config = dict(
    d_mlp=1024,
    attn_scale=0.125,
    extras=['some layers without attention', 'local attention windows', 'value residuals', 'a smear gate', 'an embedding shortcut', 'capped logits'],
    schedule='wsd',
    train_tokens=232700000,
)
Each number is 128 + 32 x the weight over its row's rms, rounded and kept within 0 to 255. Layers, rows and columns count from 0. Numbers have three digits each. The size before them is the row's rms in percent of the matrix's.

# layer 4 MLP down (transposed), 1024x256, rms 0.0805, rows 679-785, columns 0-63
109:105103111150137147053092104138169151175166098127151122138122168100170137145133093136143170153132089103170112144181102083152162112078103138104097142173124127136146117112175114144086081098127092
103:148112123101123131181129169144087088061094095073153096052171172078116100098168151129113132159166127069125149172152161166111091115137080103081137128141150099124105172135104098121144130122062179
101:191148108138150145121161103122123152100107111046127113141100134094113131144118086107160141111142147114165137107062174194112126147140130141152134132125090142124116110160132137073128140121102129
101:098119098143110143151124153071150136125132120133084104150114139171138131184089117139151150066171140097117121133129103106162158124149112153191177165158100115123160139123103142110126140113146084
105:144137107154202205113119149062118117201153158123098178116132049164132124124137138183066121100139134082118177126138115128115135099128168068177129110110124059170078106097155131127089173149140130
095:145079101121114126134105127162101102116138120100102183090180151126128128120101155122120113092132178127140158127135088102165113127138122114115111147074171153132082108143092165121127134124161139
084:152150140121103102133153107145163164163103146061125109162184118163148106161104136121120113059109147103168128171146152111132114108132112152116087171156143131126124138093182144081047140124133108
104:110119128103121079088164135120097108143116141120145111115157190172156098113053155093178089153099081148130107045078145139108153112182141092086153146113104119125080096149096101195141125124156154
104:154147089118156132159171073131088121161124140138098148161090147108097141187092110048142163098115138153104115139111091125158131130109178115143120154132114148133107154105112107114103111130104192
094:156154204121078091140154160085093108141147120107151112077083143097090088169135146164137121109115150077135161139123158153163171147124149130148115149168129104107185111138117117117106181117101112
102:109146197112168066158091075143111162060075151132090103123126081141158121099135128168118171201111116157063102121202108090123103135151093139054150179110094161178138154156149101149154084186051078
101:090121142175144145185153148170160187172113139132136089059195155067179115140087118130118115037096093130108149170149101129087132157158066092091172103102110121104113151077146167084171177130160086
100:084149104121187141108122121125120100132102162159101194107141096105122137140159111148123131150119158132109157118141084167103176165152087161113128143168115083132130147124185114204148079113167122
097:075106116093142119165049152100152111208176185147153170125071074097147170160156138160125106138088127104097150154102097135158130098073150170138196115123161116103089120088111151122128134102161074
104:107082140171107106115161109056139116158187137074105136136130122126108183083125168110091169053127154124116063090105097097194121123148069094132134153157084063123124001133142140159115155176060145
096:084152135131192112137130137104097076106153161215144110142121177129154102096111195096117144236061175056094165120151156113128125167116103128097118135126088203056199091159095163172171158128145098
112:128130138113103154113114189092153142152125104160157107102133135139136170123158147067097101104111131154192106109137183092151148127160130067099127154119185152124174106158110130197148127078147121
105:108102099165151170126100115133112114134149100115100096167082146161077104138155111149146106101172126134135136125130124158173114115072158075120117185107124126138138076122124187115129115118151110
098:089105106105168083161136102110131142167151138163108124136126118125112159091089130089121121069180098113173123107119112159118103117108092086119107146082153194131122129134079103107152100122102096
103:202140151191141172127107149053148173164168098170066124119052131089222136120096098040112192118147085107099119104112131152097151123123048132146142117107127088103079113169105129120211090135082104
104:093162116149129139138159153137128101111186073132175190073095151089089105130113143214100153133117107115123132134101137129156158126071098110110112159162061101118180122116121182135096183137145132
100:099121132078149110150112138149153116113093111160124149103149135085170148173122142140151148075177110088086131125180051159124112165129110174145119128105153110094171148163155116087145161192108091
098:161189160124128156130098171097124109119102154080157111123101136133128117165114148139147141085159081158124097125111192229104149128141055144143093149134210105149137116158100113066138071132104128
102:074030152113128131150078126088193071049070167095089109113158133109171152128142164148128111117135136176117190128171137130127095113132131061093151121167170152063151101120197165150129153122119105
105:116165105097113100076109174160074064167074147134149187135112159124087118138091184154104114166177063144142174124124165136123130178146156054168123146120129117109164133126170102103124134128141119
105:140196159113124163121070157128165193119184090100116116217076168118115150105193100146122138094104069170123147169168153115146124122096156173120115186080122100132153136148139120106136180143212135
103:145094088142143145103160141106141132112136157193146164137141138113125097115105172110196107123145142078127134105124149085167092136097149097148119093117089127089089129126107145146184117080122165
104:075063179129156125133146113096144091123120200096161147109152157104141075117080101173092076174154092119055106105122123155165095167162130076067141128168132107093126147142175112162096106157159126
101:146123174125216109138166111134138104124174125188154129123139134074053136144090061112132084186192176153131075150124123119188107103101145121193120133165089088084083090192130083101105169154100135
100:113157105123107095168121084113124133110157159183151142093114151154147055149126129180105104127142145101118073145104080115180092208154100114152122130126187206122116155126139107120069102126122101
090:126097156120177147066135105134095069162112127177107115142149132151150129086142099128172148139150133118099097145128141150149143103089110168112111111127113139110178137165161119129083101139076087
100:088088122095175075105099153116150215138140091176135148153131144117143164111116107147120097149204080124099172108129186138151129146150127112162145111164106153131081122177143114150146157061135192
097:091071097085109087106121124129101161164115045185112162144163131153128129125182136086058102142152124076109144175117133139133158111119104151173104105151101066180157162088148170106193165110111069
098:088097132105127045174122166138137146108127146092047121113109121086149119137166127134176148117174127125110144075148073117153108100103121117097204163139175126122150127101118105130131172129187120
093:151120129109139145111197140138188068174084110092095138091189127145187164133112086130116061096155088163120101145093166115092180185184108097093106158159176155123119124125113079152104107110136078
103:119124091105139106122176131168145169182170160106095126160144122195142068171100193087159098167157128107101117145093155145096153154182144162126132081090143086126105071095131129163100117090114151
090:148150120166105078137169139173140112166161084104112135153097125100140109104165121156072139119182126158175120101138125067123130123130181138139165115076122123164068114096114142149123079105170124
095:135147108062144086087155085151107156151132084106143159137129122083061149115147173177068120150155116184125113189114099178107107120114167140100075140112073112133149100104078182106118156156081126
097:156146110093111090202152098108117086169053126135086085148167144168160120138155129168114157195103134081093141138169124143157140133084189099153132134116182113065171118100119134104124129148093080
102:129136108171158123119120189103130127193102118134122185134066150154121180057153157163079106098151188114166159114146108200089106114106070059149133120148081129163138093109123157046149091133091113
090:106087126123123093207174103145171104111109155115131120106145150130222116141085192109134152102130133125144110124135075172128215083145130143127116090116148195055072116100137179057141155158129131
104:192098123141103156139163124150149096146145141089137200168120129074143099133171129149123153156111072051076104055112051149095177092093115047095100105122132091133168126186117157102129113151104131
103:106135152149080127164136153078129115119107103146116099166136112129190072140098143165134186128100123103109163133116146168173119182153105131074088152121117188107115131103099126094118156097156096
107:161193129151150079121079094138095134178183169074127114126138074147155131087141124080159113186094122128108140159181075165090157108097142177088039133153052140139120150124110142143115098106142110
089:091101192093105107117181155092113147129165159120101137131122176129114083140104132093125139120172145117077104089172140165092083182169095122133113168114124115093136147137153151141187095181174131
098:095156169124130160058086165122152137081110114106092065185125157097145168169133096179115089176129137110037150123182141091186166137104121110109160148115130139103166179164192173178144129105104098
102:109101164169170166136118123095171145125127102153111128110082139101122080140093119108119130124106136110120173150183120066127142152182121098117152162084137134133206150192121130129126168095118042
105:171171071100110167134117100145135091056076114106137093109154166158124141094140152157085153189148152104110112176026121148117125107096093118146154105139069172150108157203170062222093116158156135
107:147124141173128102142111088108199141160111049106099154148129190115100186126134216142121112090175145126123105110107137153119160103145110121164110141132163067163078125144125114187168124146062115
105:114138116108109138120106129101080102142163074147135141099083109133144149119152146126127145173120193151137060161111149097138146082113127112087164159134146095102209149093131090169138109068191111
100:075165141150156128136086061059152181073130100145184133120113142110154165113084181160153147090116145108095154119171091203163106132172156130091153122126110142114127167163101178070101176167139117
106:111111116188160076191183146134082083143118106155091169099171134079134101159093132103135159129100135129188172142106143198113168121132132150060088116135103159148094112121149122105132204150148169
102:104121153148143173137062132109094117116108127093135137121109139124178113104091138106180157136121095120166193140153144126114173085119134117169237132083165112102154107144152158106111137063124137
097:141086188163110132121100128157119139112118113090113117120120135140139130094147178128068105090130164104158159112142200151084153162149157081133149147120104139138191143154129166085120181105127113
101:105083130140118110093130143104139068124147110131087113106148149114210125147119200165077093170115109083131104114112165113124187184186113144169113147076141174065144072123140145115127144133122092
097:137080152122178126128157028149123123150122194104080137140116143075132058142165136088136213066156151133130138188133121134145166114182134122116160088133081125136188126138133156113099136095098103
095:131102156159120159184125128123147101171175093108105153130084169185118149134240103122102118123109141095153108114143138138137144134131181113102115143096148124207154114102089112080139159144138133
105:095132114066096054178125114197074159118141118044119127095128155133107123115163081108134087154189142173162099115135119122145128079147146091073213113104110130118124138119114160134163116096126203
091:082102140107135157160126179155139116127159167137089203149118119123128124140135197191135104113153120093124117099155113118092108123149131126158130096096086158084149145164177164104142099139098181
099:077137109104152121101124123142135138132088157106137156088110137123135190156110152152141114135184133144084133112235116160117178100158110133162162154125142067097096119126111114090114109158073158
096:185096196084195139098124199134102075137092138145151117150101095148151154161149125159146127137112112126096148162131125144113138118169124153121139117159118167140156098193103097138031138174087148
109:092121145084126062104190120089171134172048105150122054130151128137136156120107122121164096091136151159124195136135126160123126131131104081105204157123117156156144070086155141142119115098133089
097:177147127127114160132153084159188128187149120066099071077092161124061092107106123076149088075160146118127103152146177189111170075059166090119136114134080102172150074164095144087148072124118075
101:147056112175166077098103138081065085163107143129111146185123131139104137079152149159154146156121124103073046112154101079135127132105171117122094167125122119139177096145121177124114172083112093
103:110087128087165148069142173097152119099117138098114095130151165088135144102125052193080111140053070054143116111172095115102104154208091123103112192095141169144128070117111130130131115133161104
100:104106114142137157184151090130149163154156115107119129171138119169109113170098175152166162076095139151070111129101095150144149173155100114130110116156131100132160106174121093118155164120097123
095:116081102149077122077140148123132096144168121159123133117141096189140117108152089127131100135184150084097100183136103129080129160124123133192156076156112163141083103101145135139070071097072110
095:124108184177133117176186161189085121104140132195138167079074154065143093182145161167140187089088155163153097150117088128110127115144129134148154134105069201152144114157140224164114142133139115
104:188080224159107093133189134126136198158172107094149102110080161116134137146117096103084134091135078143160108182124127101122083137134077107177143134098199067193143172136176169141130121135114097
104:122158132075081097130125159112122181124151092105160123091152137095119150140127133114105073144121121109121129123097172120202127076154110235128207149131126142154177111192100136133076094101139168
105:114175098134149149154143108201084129119194079185114111055116066059103116094115107094122169144113109117068144185144111157118171168104142131091135130135160138116183177066079133111154110194123105
107:048102139136130088160083201087106168138162166167178114126094141142113182167121139177094152180155059161132116119145167069162113110128047118146131154125113139098166129138163094146124083128162124
099:103159152177129124089117081173117111115183160092103172101103097191173100148088132102151113027125124141144133173123133161136157104119102125056115092184122131135142119160168138152096077174087130
104:161104132141151124126105052157104115104075185110110085121078188087168125162131181180119201146179138093182139099113110076127118140081104136111130065051137129114147134102149169178135151091072119
098:096131098100097104046141127108146121137141111142146095147123210101128172145120162124135162129109152073134104147118135140125170084100071122130085112150100108122165091089129065118149095110126130
102:109160122150105098084123160128072102151156102185109151033122076115177127226121097113157145104152140165073097161135148159137099132132132178114142134165107103212159115058129131126098147153086224
102:103110138165111153071135079107167097096199142140123156137109117103107098098195115182074140111122103162150076121112157034127103175131156150123126141135122144132161106069129138136155183063110141
103:083164164147158104070151136103153130126152138055140129141122131090130159175144104132130127119176130127070126113051133134144145117094124169138159125129111117090135077136182123075164148082112188
108:176108169081121130142124086162074077136127164063126103088128215160110106123071116145151109140144160188158155136135136096113149151107166099152099119095087121139130129075151133172083109171145135
100:107142147092098091111143101143050122168189148135123109206135124171151136200161063127108119075106141151144151125085130105150134074162159162137076128165149124151139065121179141222107089139099099
102:077109128138122115127148062138187126118124136176147160106137080117132137114118107152133135063153142105104112144170112132100114143132099142173142087126089148100111136144140157130123059085062145
104:127170128140113125127086092190165189112108105156133106080146139078147140140126131062128203147107114135156141116137096125191193167149117124078097184168099081153135145199108055118113110129135200
098:143100092109151145112111072113158132089114149140186164131122090133106121108106141131121154063132135132168117187105164226121163150057051135104120146153138161164072150162167126125122174144049100
098:180148115101129084208106165148135147088124089103158154121106162123157125118171109103128144128154140065117183114212133123101172131070138125105159173102090097161112130108198133151124106096092116
093:138134211109130104118101134074107103094151118111116117109116132146188153161105167058096142084166114167137111144103144188126122147170081152183114153104194150091076069132133125103197150113164123
103:097107143077188109082134127076125156126090135083145079160087125179171128138139148112181147123144111133153080175098152133153144120166131120092130154088135117184138114122103203177161150112110155
104:159129132150136088087124081141137104155116169133130058098199142062173196072140132095167113121126154152178105115154149158138100110120178068109115059190089101165140122173146128078085165113163083
096:124155135169166123115122146087152109146107110080201109145145184162144166115120145142115139068119122174087132186163091112138150177152102146156158116149094102075101100107122133152080132118142065
095:135150137128114203157128088083165118075127092130140145156138181092133134193147130180157118048131122183112132105095130177154189107147161077094112083131122126182139089138090115131132168166146079
100:146103143107205158085095132058133113133103110151108132081165140145106131080124098134157163104111165129135117081122132113152089110104135158126119178084086187119166119135134126134117073160116135
099:134182144116164131111106163149106059131140160129141121131123072154130144134093107139153167121156092078133112114110149135137078174120140198170108123113138108196063171117091075128122105134092063
105:040073111100127101109168155090149162145145144066111129088114153099165123191175122047087107141112125110161053174180106134129110139040135140105130133111141117123145104087140130127133149105121148
111:131106124116108135116183174102136123157133113090093130150189189133144123117145117181133098177131096106169139137102112098154131100123126155127115118115124188105117159173174066104072107165151139
105:138148114080116213179112141115146152145084198117147128121149142112137119140111150131095111130163163198080167098078087127108079114126171120109134123138141072101132170077157128059180158109140128
109:155143136136105143158098170121131161152140105106144153124139149054135133098101070099141109124147175110123139179150148158134107116130143106094102080149134124140085131100116129122131142123109117
093:099073127115144156082128144141130129175122164146143101083182132088126140119100075069110060119165165167151114118137076127080103096117091152178145140134143177153139117137123111069074104124136153
092:126117178149107132098101098117136068123169217138083068123152080123132120145153087152118156158117093127150107150166137158089119136094163109147119125096165103096208079110137091160088147106141158
094:132169174112178117144112116123134042140127120155140155142086119087096084111150171128206102107149089088123110135126177137132069162165106079125115132156131119194120129158080156127126094109114119
094:103172097112115116152129155085085095150055128108098157123144125125148130091152052138145160142146172127130078115157134145127105120120125165157165126146119104119132158077162131076121090117111092
102:117169140134180153145061111131045108126075154106136112125100104145102190147140135150139142163127110163177124149121108151146136180146100123082161184099171142116084113152122113084066172179131114
101:115095086107101114083136134099118153170173143107148106097104138111123182144070094107099145151189172125181138127092174167111132042158098136171170173129076089131130124159137154079083136106096153
106:139118203133133116166149130078043130094153125104142131120138161120129087124183081087123127103133184168105110118067111108152077100050202132156088129120095096169099108084110143101112146091114137
102:109126112104085090103107130151167117081139098082140108167211150186175108103085162118154138127100190081092149138127197146119189114117151093162186132134117137110116139105165133176173129082114143
100:111178130104103164062125121115087191111110150094128145099135139154159082144160126144127111158136087044073094102151106111188163103150130124101158179103147040167136137114132146126099099084128190
092:142127154110094193123154146099119178113169195148114121120149144141080110144146137116072147162192110079050148103129126198135134153144136115101155105168124076060136077128119108078138140129110144
103:062159173105187153120123095131119095108082142126110078084079116088157147147187179127167149183128144126087165134157167078133110114176129126117103085070137148154155084078082127158175200078134090
102:158168151038127188096101115120137117177143163134109134128136142150094155132162115122165094139152137188122148164154107102112110085146161115154123116093101084189206106104112102123145118105141185
# layer 4 MLP up, 1024x256, rms 0.0928, rows 680-786, columns 0-63
104:143135159146159096173113155166088134107092099142171165132157148130118164156072129096190156109131145163149099151095092094122135123144127182122073144097049168090118113147146120124170147117110107
100:199112102118118079174079140163098141166193114158154103107137122067110095112108137193162111126097110167195118181150156124116199129114123144144209083095119126151148099117127156114107102165110163
103:157150165123096167158113096131132182127133126109163104070099104142112084128162114127135151124133163159135089098100124115164128155131141094143102174154091133159118204108091153085144100174108078
107:121112119158146208147117145145128159130068133164137167142111130135126191094097140079118135125036186172110117064176094137119109108133154120149163161138106167104125091144146221101146088154120103
092:156145154097164155116182107133119174140122139103119109157107117103161129064107148148149165135070157132159098089185123117138143088129126122164129110146155135158121184140111151102106108170132181
075:162116139170155132163109138191151122132192146128158166129102096097113105140092097121134154129093146101121113101136148065169135144169101204129164115120155087145146095157167144183094125143100093
105:114095141116072125105132198109105087162145122064185152157090139184132148123193107109177148134142108103042165102146100103134106122154119140107059133206072161116161163109108142122115147122112110
114:104133110099124217133111124124103160107138151210138158146114148076098129088112042080145166093125137179133096089139118161163116121162124186123078135170184158115104122148093155143154124115086187
095:127136144123167105151102126094119162094078073116168069115123104117121121109158148100129065108067179072154176188126110127110078128161134132135104099117170111117124116074109152110097117131048144
102:104114184092033138155173179121112102069145117114134118123117171056077120145152045091139094167115149145129146147149125125157118127170138171071102118143118175152137134165120147097147166191083125
103:114118110176163064123156171174143109038094055147127089175074155111127137094123122099195129057138123159137094133138090130125148088144130149081100141122078106130144200066077165130162134127101071
100:110108123157137148184134130092142122147141131143127170160144103163141173110065123120158082119149180128197117153173141083142036104118201133124128119157084179126071146165097096093135032148183178
094:197103180142110101126120141128112196157148181148207154085170120108131130139087126123161083108122149119173146145101130164085148084065194162172102134145136087130092199091094160104137176122116134
106:125134145160134090084103159115133096152129119126136123137163133088052101072147128132115228117083138151097111108113131085053125160152139107172115169176202177084135101225111074126149084143144183
094:116196134140126132103123117131102130071172081143119112159127129134089119143132075112108150206045157113100112093148056111099158186046124131072141137083141183104124151107109133138116143072093097
113:069104139098077115118119150232137104115182090140118118138119160136109131083096085120121137090094129156183061128104145095166141113094186089173165087166168123132175141148094131076115126176107126
106:105130183096064194074176180187137115105092173109122147159130147155098162130163107138160117104132138146122147138081134123153138143153076156111114137088097113208099103122121134076135093141165110
093:167110102187126067144155138144134137203092113141110085091151091101075130109142141095142129095090160146150117140152119140097132127057116128150119097141175124159050172107126149135145179150117079
102:058117185134121087091159101109125161109103140060147150146161116154114124123150130149150147113061108093155143146103129150139117126165175123136129155167181136127080164169123101166192103123165082
105:159115094130125124157131098112115153065177130150156126161110110087073194088095085170136153146129164150132160181100110154150133096099158213140110077140070131156143140075104122174151123086186110
099:127065099176144202152125152166109127122135072134089149115132108099146166169107148078161087107178073131130110113143097116158108073068133167099049131123091144130115164136117172130159083114138134
084:092126144068127145185127136159085087136136173153133136154155092179073095172095085147144190160096130195175075120118113165138123106131118160092108131157091163112119116156084103143132166074110125
103:158137118122150175146054130136146212136101129163140150125102177077127152144089112114123112116153124166155153109139079152151046075124119151151089134144145114093118192076145112138104094145114171
107:167117175071093119146150141096112120153151142099183148097065102067132137121163168082164117189093115143094090136127085153094141118083140157151145119141147121145114124131142104081049125118129113
108:189109112217153115160112171110154132119116135143111119185089148124104194105062110142159130162105156135050144126137163125156079101067161221173137101140145181121098164117129143099109175127109124
103:160082115141102158129141142131066146163138134116166115148141117178096099110139072178209148081147102128111118127089144170211098127144147115118149122139071157149097095102143191132101056137139164
101:080111159150128124096138220099124161099126167127170151097131102115170133099101134132110072165068196118136068102145149147107088112148145097115149168135178162139081117199151162097130088111102129
099:210121131109115126154155120154135085141181109161151150085132133127058134126087029105113124111126146149129097126163151126086153091070137133140189102162121173103112126133112150110156139149093141
102:101137118078112124206111126152135170070148075066106173119144180123113110174119112114145121162138170115131149134178127098199129144135164131065157085135184133137102110104115121173087101155133153
089:098132098139174133111102110137110222083163124122156200100127118187086105143185074149152165077114174082123121142137098080101082091148190113105148088133104131165134112150093122143143152072152072
101:111108117107111109110126076108099127168091147161108130110142152156087123107102152121150138176127155158109065106150059121158125101112170132134128109081137180148145137118029124127175116148123101
097:118093128115115112134089123153066138141074081109123148082151092191098111125136132148111088147132159117148113108119161123105163110108095175133165100164077104138087159166091149173130091107083087
094:139137085131092102204131073153181149133129150147090132140101162093147145153105056198152126108063157156114105089087177133125094117106173131113131098049150179116123161099130165182144132124180100
088:098099125190087124126098074111128140114194125124165088120134144124166143142191133122095149105077150092184113133120146071134107120153147154120080069177158177155123115121125141142135111159170113
101:146092133115156166167164128101091143094147141159134121115123183127142139114102108117131124187143110165120120124084092097155149145111183198122115134132139081165072113136058148170141095113157130
093:127131174106158180091097110117067141083191118138095153141151160132089125132112163119211148119026110069139129148109122155130133110135085086157125118111169160082130110128158155119182114148071146
095:142120183164149114120113093137166137149182145136132119152126084149043229145067114148137101119153113159151168095113135163106064149157213089145120121100136094150087116149097125157185133147125113
094:121138149120079111108173105148100175100106126083111090131177158154132136145131131140103131103079154100128182118210103131141116109148141069137143123144136171137151148094074166134158167151108114
103:133116130076121150190170168080126158119171097124179139164100146130121103067084127102106081111093166153182097102133142077099118111157059167150157130110056187113073088144057111095161105130144148
083:118167085138146077143137087145088194113081116110172122212098154100108105095124117099108151149107149119166161163094098136108212074138124138089152146139140166122092202136094136122144124146148134
103:172136112105050145184164110165144071109104184082168146144126111215151123163172117136147104148099172179122156122159141112203100087157132120174109118139052115115115158109125111138119088100147146
104:105052125168097122146137081149118156058112086168163138138143183144129220111098173118135111130085143142128154152131086157155110084135118102101095182176163151107126128092090154131140119135153199
108:196082139169113101182156151094140116119216154082110142116073160092101136116169178093155078151115133149158150158106141119102157102129187097098111144104074091141089139126160181162152073102147180
081:137123135155108150177164240084149114104175108128067124129146140146083110113083125068149186198114119072179176120049074128095131123079116077120150127125152151133129164155108182153109106104137117
096:112137173148138133094157098096149110126175145072156129146102156139063123105104122121106078110133125171113122168143163124161126146126157074117065156142100099079165126121116161157129103100122151
101:128142141122132152089077113123136155045160120139151074142075146126115124165153075134105150181108107103063115153151142127124109143140105143099120103167120086161127157202152107191123173166106099
103:153078159137124144115158154107074075061125129140148162114117123133145113130146083134158072120109127119103142134175122106146122038176114140149101084138125186159103147122109143143127124106118097
111:128092119143129126132157139100152115150109112071114218123117129114147174081142159091148134133104133170122112117182115129127125113154122112143109108118103111069100124119127070155192053127120165
107:104095187098123095155105131168118102143135097100133116096069189075118092120133102120132167178110203171140109152101110110189143136113143126192151131123090113146123161147082114101092149183126105
097:175145145109121131143114130131107139151099155110148108188143098110170134129149174109133146100088170137102133140048045146108128157171082132138111147087123150085123131090079158140109113121182172
107:150183137123119116143144143154107137177165109119151141196078137157122169093124120104171128094141138086144117107150107160130102135091147100053118147103146138134037105137125100157101131127123153
102:129154104189136182094033176161144128085130097135163147093074085118142150158170137117178081210135132134123174063115101115156127159180163134168162128114200167104153170142087126109093144078104170
095:163042119176070151114091060157147113143115101063104170115149104100086097032116156137182130102123120119137152201118161094091178106079200082158177113087169077140145144088086121163112116093141102
099:127098154182119122090136169155154140075133182084164130112165198122119153060122146065173108126091117208158104139124141115149079021145153112122140107176066152188143134150101138124142115150100108
099:129099129125096058120161136169102130143216137097148153144092113076149122090136158134143206085107169083133134109127126062144137056167128115147110152160080129158080178159163131153147094101109179
097:110101203122135158158098098119077175123133176102097105099122102083055132112121140063174148095124136115109161151103083169102149119122104119119105102141137130091095195131101160117166072133123148
108:102162201106161140173102115125018105121143148068134158186121107162105191137095086148089085169117148103198122147091106127100123108178122132189172089052137123111133149149114173132114083130090165
087:137116118163092172144163125190057152124148108111138114136081105121160119079103114115127057167104125145128139099069112134151110108195134176165083128146166112099081116118095186125065061127104159
100:084119113175157154070110203116122128116121184086099120115092187085098139116131146104110104124156189179170127131138092108124140103073129121152164088096144089098086131096116140153064143121118149
095:141119118139101094092141138157154055136192093107134190114106099184124175106132146116120151117126139152159143136089091032137158145173183130150127079113113100182103144101122127129183110057108115
116:122118165152125146131187143119147110117157133123119085170132089143063195107122145133175143137119194095147141164061093129111120108095108141166151059112134164154152145175110134164125140115139165
095:161101152132107149101095111121131168114106165057181111150078168100045156146065103114128040193156074126115159165027137160086175113112128122128130152155101138147099149126161126118173058188126156
098:106166096089110113141128180162155124125151115138139093138075083135164141202104092083161088145142121145097139144153112053105122104165108162177179107125118137092118101209165078087142118105100151
104:175133079162135143141085188131111179106120094139125139187113181149109162136147118103123125083081115117118110143120132126128129158090117195184087151148178176145066177141132126154121118135149144
100:130117141128138106121122136076165205084141168112186131186133137103111167136124065120126133086102117117169160104120135152114141091193173185109143161189158078154096157134113131176148121078116104
093:129107112177082188208139148121120156150152140083090187159126126154079126115134137099102127079121145099157164122149121132163143142154168174191133086124126124194092155148130081113116139081140138
094:094145154162128101156110155127166184133175097163187089128117107073083125131113141126098171101096134191124054113128145095174131139106141181118185185185136185108069172168106136156090164139144129
107:103137150126069145111188178132084178148163123155131105081076123148125133185119068140160130118153128162126154138128136117121129092149119175112160045128115126086126101100149118143139138111138093
105:136170127135122087159164109088054160102171169165128147109124109132132128175169123134109132159117089181077157128115121115105184083144080205171115112098100154163119167082164121125085126107111139
106:150133159137127120134145137087132103151097053090206111102102106065095129135099148143157124158097115136096130164115140149131119109085122156189135093155158155146128160111065116174160085109124094
110:185126071139177167083120162128053063128108142177129090132152124168131143154151100123136165108088116098105127079069092140071105091142104115172124118107114117108090117155077123188145094155148211
098:170130130097080111159094115133151169139169095189115104186094178144087159091127092106107144121070135132122125205089092102144087109079144119155156140120125124115073147153141164136143079165113134
102:143125126186171177177150109143115129141114059094114109115110128090089092163055169144181184096095192157132086150095137152099061146173106185128098175141125134192125112114098131140170115116092149
096:113071106103112078138122141118137209083161163124146119132143180155147106131075148126183107139085143146126085140064128128108187089072127154162110117098110175126104125153143160133184133183207071
099:147138114105082145184129135104088183117157126203119099109036183109146160154082093143145120124090141169093176168181121145171148115147162127124144142183162117160148127102094119142068138174094146
099:153100170142099150159068109195058104111084116099173143117122096098111133118178086117167121194130201135068103106130112148131137094155127131158107108101129137104117186137085163112113119183074142
098:095080150168144136142108099123110127114138126141123120183075207077135116118098084105167105132092090174153122124097155131149146094074152158174164074115174166203105097190094122161120155094170136
110:098124157110131191151142120132122101084183103105150174185140138124086114081147113172118222103105147144150109111119126100168122131089128119158110175138075152134034109117065156168149092175098118
097:188141138155094133112121133172061146160132122141123145166132167100129149099106151117180105151135141163122096120143138125121154140145118121194132152089099097103136175197144124069158066132047174
103:105109163162108123154148138123170135098135127141094135118086110152085157146121136138207124161101099173157138198192087130158087096088140130232115093129108174103177113126118101181086114130142130
106:164161127175085093100082096138127201151173155117116123127094100086179142096144157129163148149093141155170159137096080146093175092087146119096066172125103149155113118189130066147094116105132209
097:113143132069173094068153134184126052117155143100129103130121052167152148097116103115130162106119119108119140127084086176107114095037092195129057168122133131130119159115104165148150194130032120
097:133078168093141130147145104110109126103100115073137165136100110133127161150117086099145119166138144111190099132110089114124125102160147186124065097176128153153068095131128137126057138117115155
085:122180135101142152162235075134117122132127123077113107138124123147107144106144126157097159150070155155119168035094113130157096121094112122083134146149099115111141148161113119136136202145108106
101:168092124136143139079130085128085106137095137125169077125063191165161158121198126112104120112065107125164117168091104166107146172117108205118091199124114131151125166112152129142157108111117086
102:126067150130112117160142136144129133160132211122191173149106157189146153133114143128171108115109180148190108064174145164177067088074107102156178102112114112168099109127090118117138101123180133
095:164174123119111167115029139100090144091196088194123135141149107147100112179186167130125141089153114150137111107123085069185124138177107115144101071152138141159127141133083106103101127118142165
095:132151113073140105137119145163160192093136054179120085143124122125100088099130107130137085120133107107172185162105116164096181089133146158201139087136091112109116174129136112168127137173143118
100:111095183109132127143048124097144079117172058103107088143115185083113158052066124138126136163129178152114174103084145099196099085076120134166146148120114108109117215145137182085111150119175104
097:155106158152102144164090183102139127129123168156065136110118098121076161066107084140154085155136095104137113063108109140139163157069118142192132127120173109093090163134101139193122117158096165
107:155065103129091104150118186126146132116092111034123092114120160181101135139166099111136113136091144167150164143182135109164094132118129151114091163146126113187111184089172161079126177130124126
116:110100056187061133088145182123127134058152155146156092179127147180146123163088118145176150086121096178132144069102147122133140171130135147103107127147127153097086122080120099124215162072140118
108:108154137138092148083051171186125100087154118163186189148110093116136149158153104074160174062077123081116113147100126140104119150077131162174117097105113110079155144124100130118117142124126137
113:123105187160111154109143162120130129113163169092140094199087161136047207069128081084099174072104105107132116108141143126158115135141202097142107113095099134113137145210131154139099096136147105
090:086166140108118158108094182124141162146143150144133083166179090125134071087171153199137123070125138159139140123139150091089090117092133094129110081160094115131066120122065115095216108141156105
087:173200099087158150121111144087061165136189152162147105096084168140109172100119072111086174189077104150143174125098068111125181142147106158145132119099157098168157096106097098147119131161100161
090:143114110142107125076133119135046109111084132145163150126133123106134118140162150087126132175108116138203153113135170155142116135120150146116128149154129173151088110144127141123102058120126217
094:150152076172061092080070210206125185091105102126099136156170112159114091145117100125133058178141146178131107157136145124101097109139095132191090132168118100181137154107131147089134158126066149
103:141107139191161203150101151168092166117132158124166194144077128127154170115150109121136098153116143110171133132162058141126134130107150145205164116170162124087087108162108137111097111194172153
099:170123129156119108097083117097116141140104151075153107159133136101120144132174134127160115152099170158181147124099076162141149134127078158128121143125107133127117156155170180094059159174067115
110:131083113195122146103135087151091093148173154090125062102074105187166180093128135133139113173130141179120148144130124099200139107078138132133102072148125155178140118197117176149144133086127116
100:101073081117113142147131053129077094110121146088153135160155187138104137148075091106128121099136185141140168118043153118134175140134111060108170135119149186166107156185097201163146117153149153
101:143086097137105203071138170085090198108125114107144121158131159117147179121138116105157122097122155136149152136137130136133154145113107144128084147109159143154066125123106061158136125083148125
086:072089096151141129191162111153160201098127170133112095216143089175123129109171116134145143126078125094120135093127144106108175123114112123121069082164146060144117163089090139126116115162126160
100:152130125153111144097098163156146135085176115127150124199119078104061174103090080100145139212132098108084163093121093088158120106123136128116055167134146121151127134124096127190128090110146078
102:099114135117120132154125140109109124168189132157132131136106186124034114099157121100098097088072133173134141150112103106109167121098144174174072117171115107196131141103060101180121158097159120
098:079108054187133158078109143106115108130158171089166152119105122178070113138112068142152150099110082108112126144083098120160141177163088146118161137129164160128118179134118170130137125170126135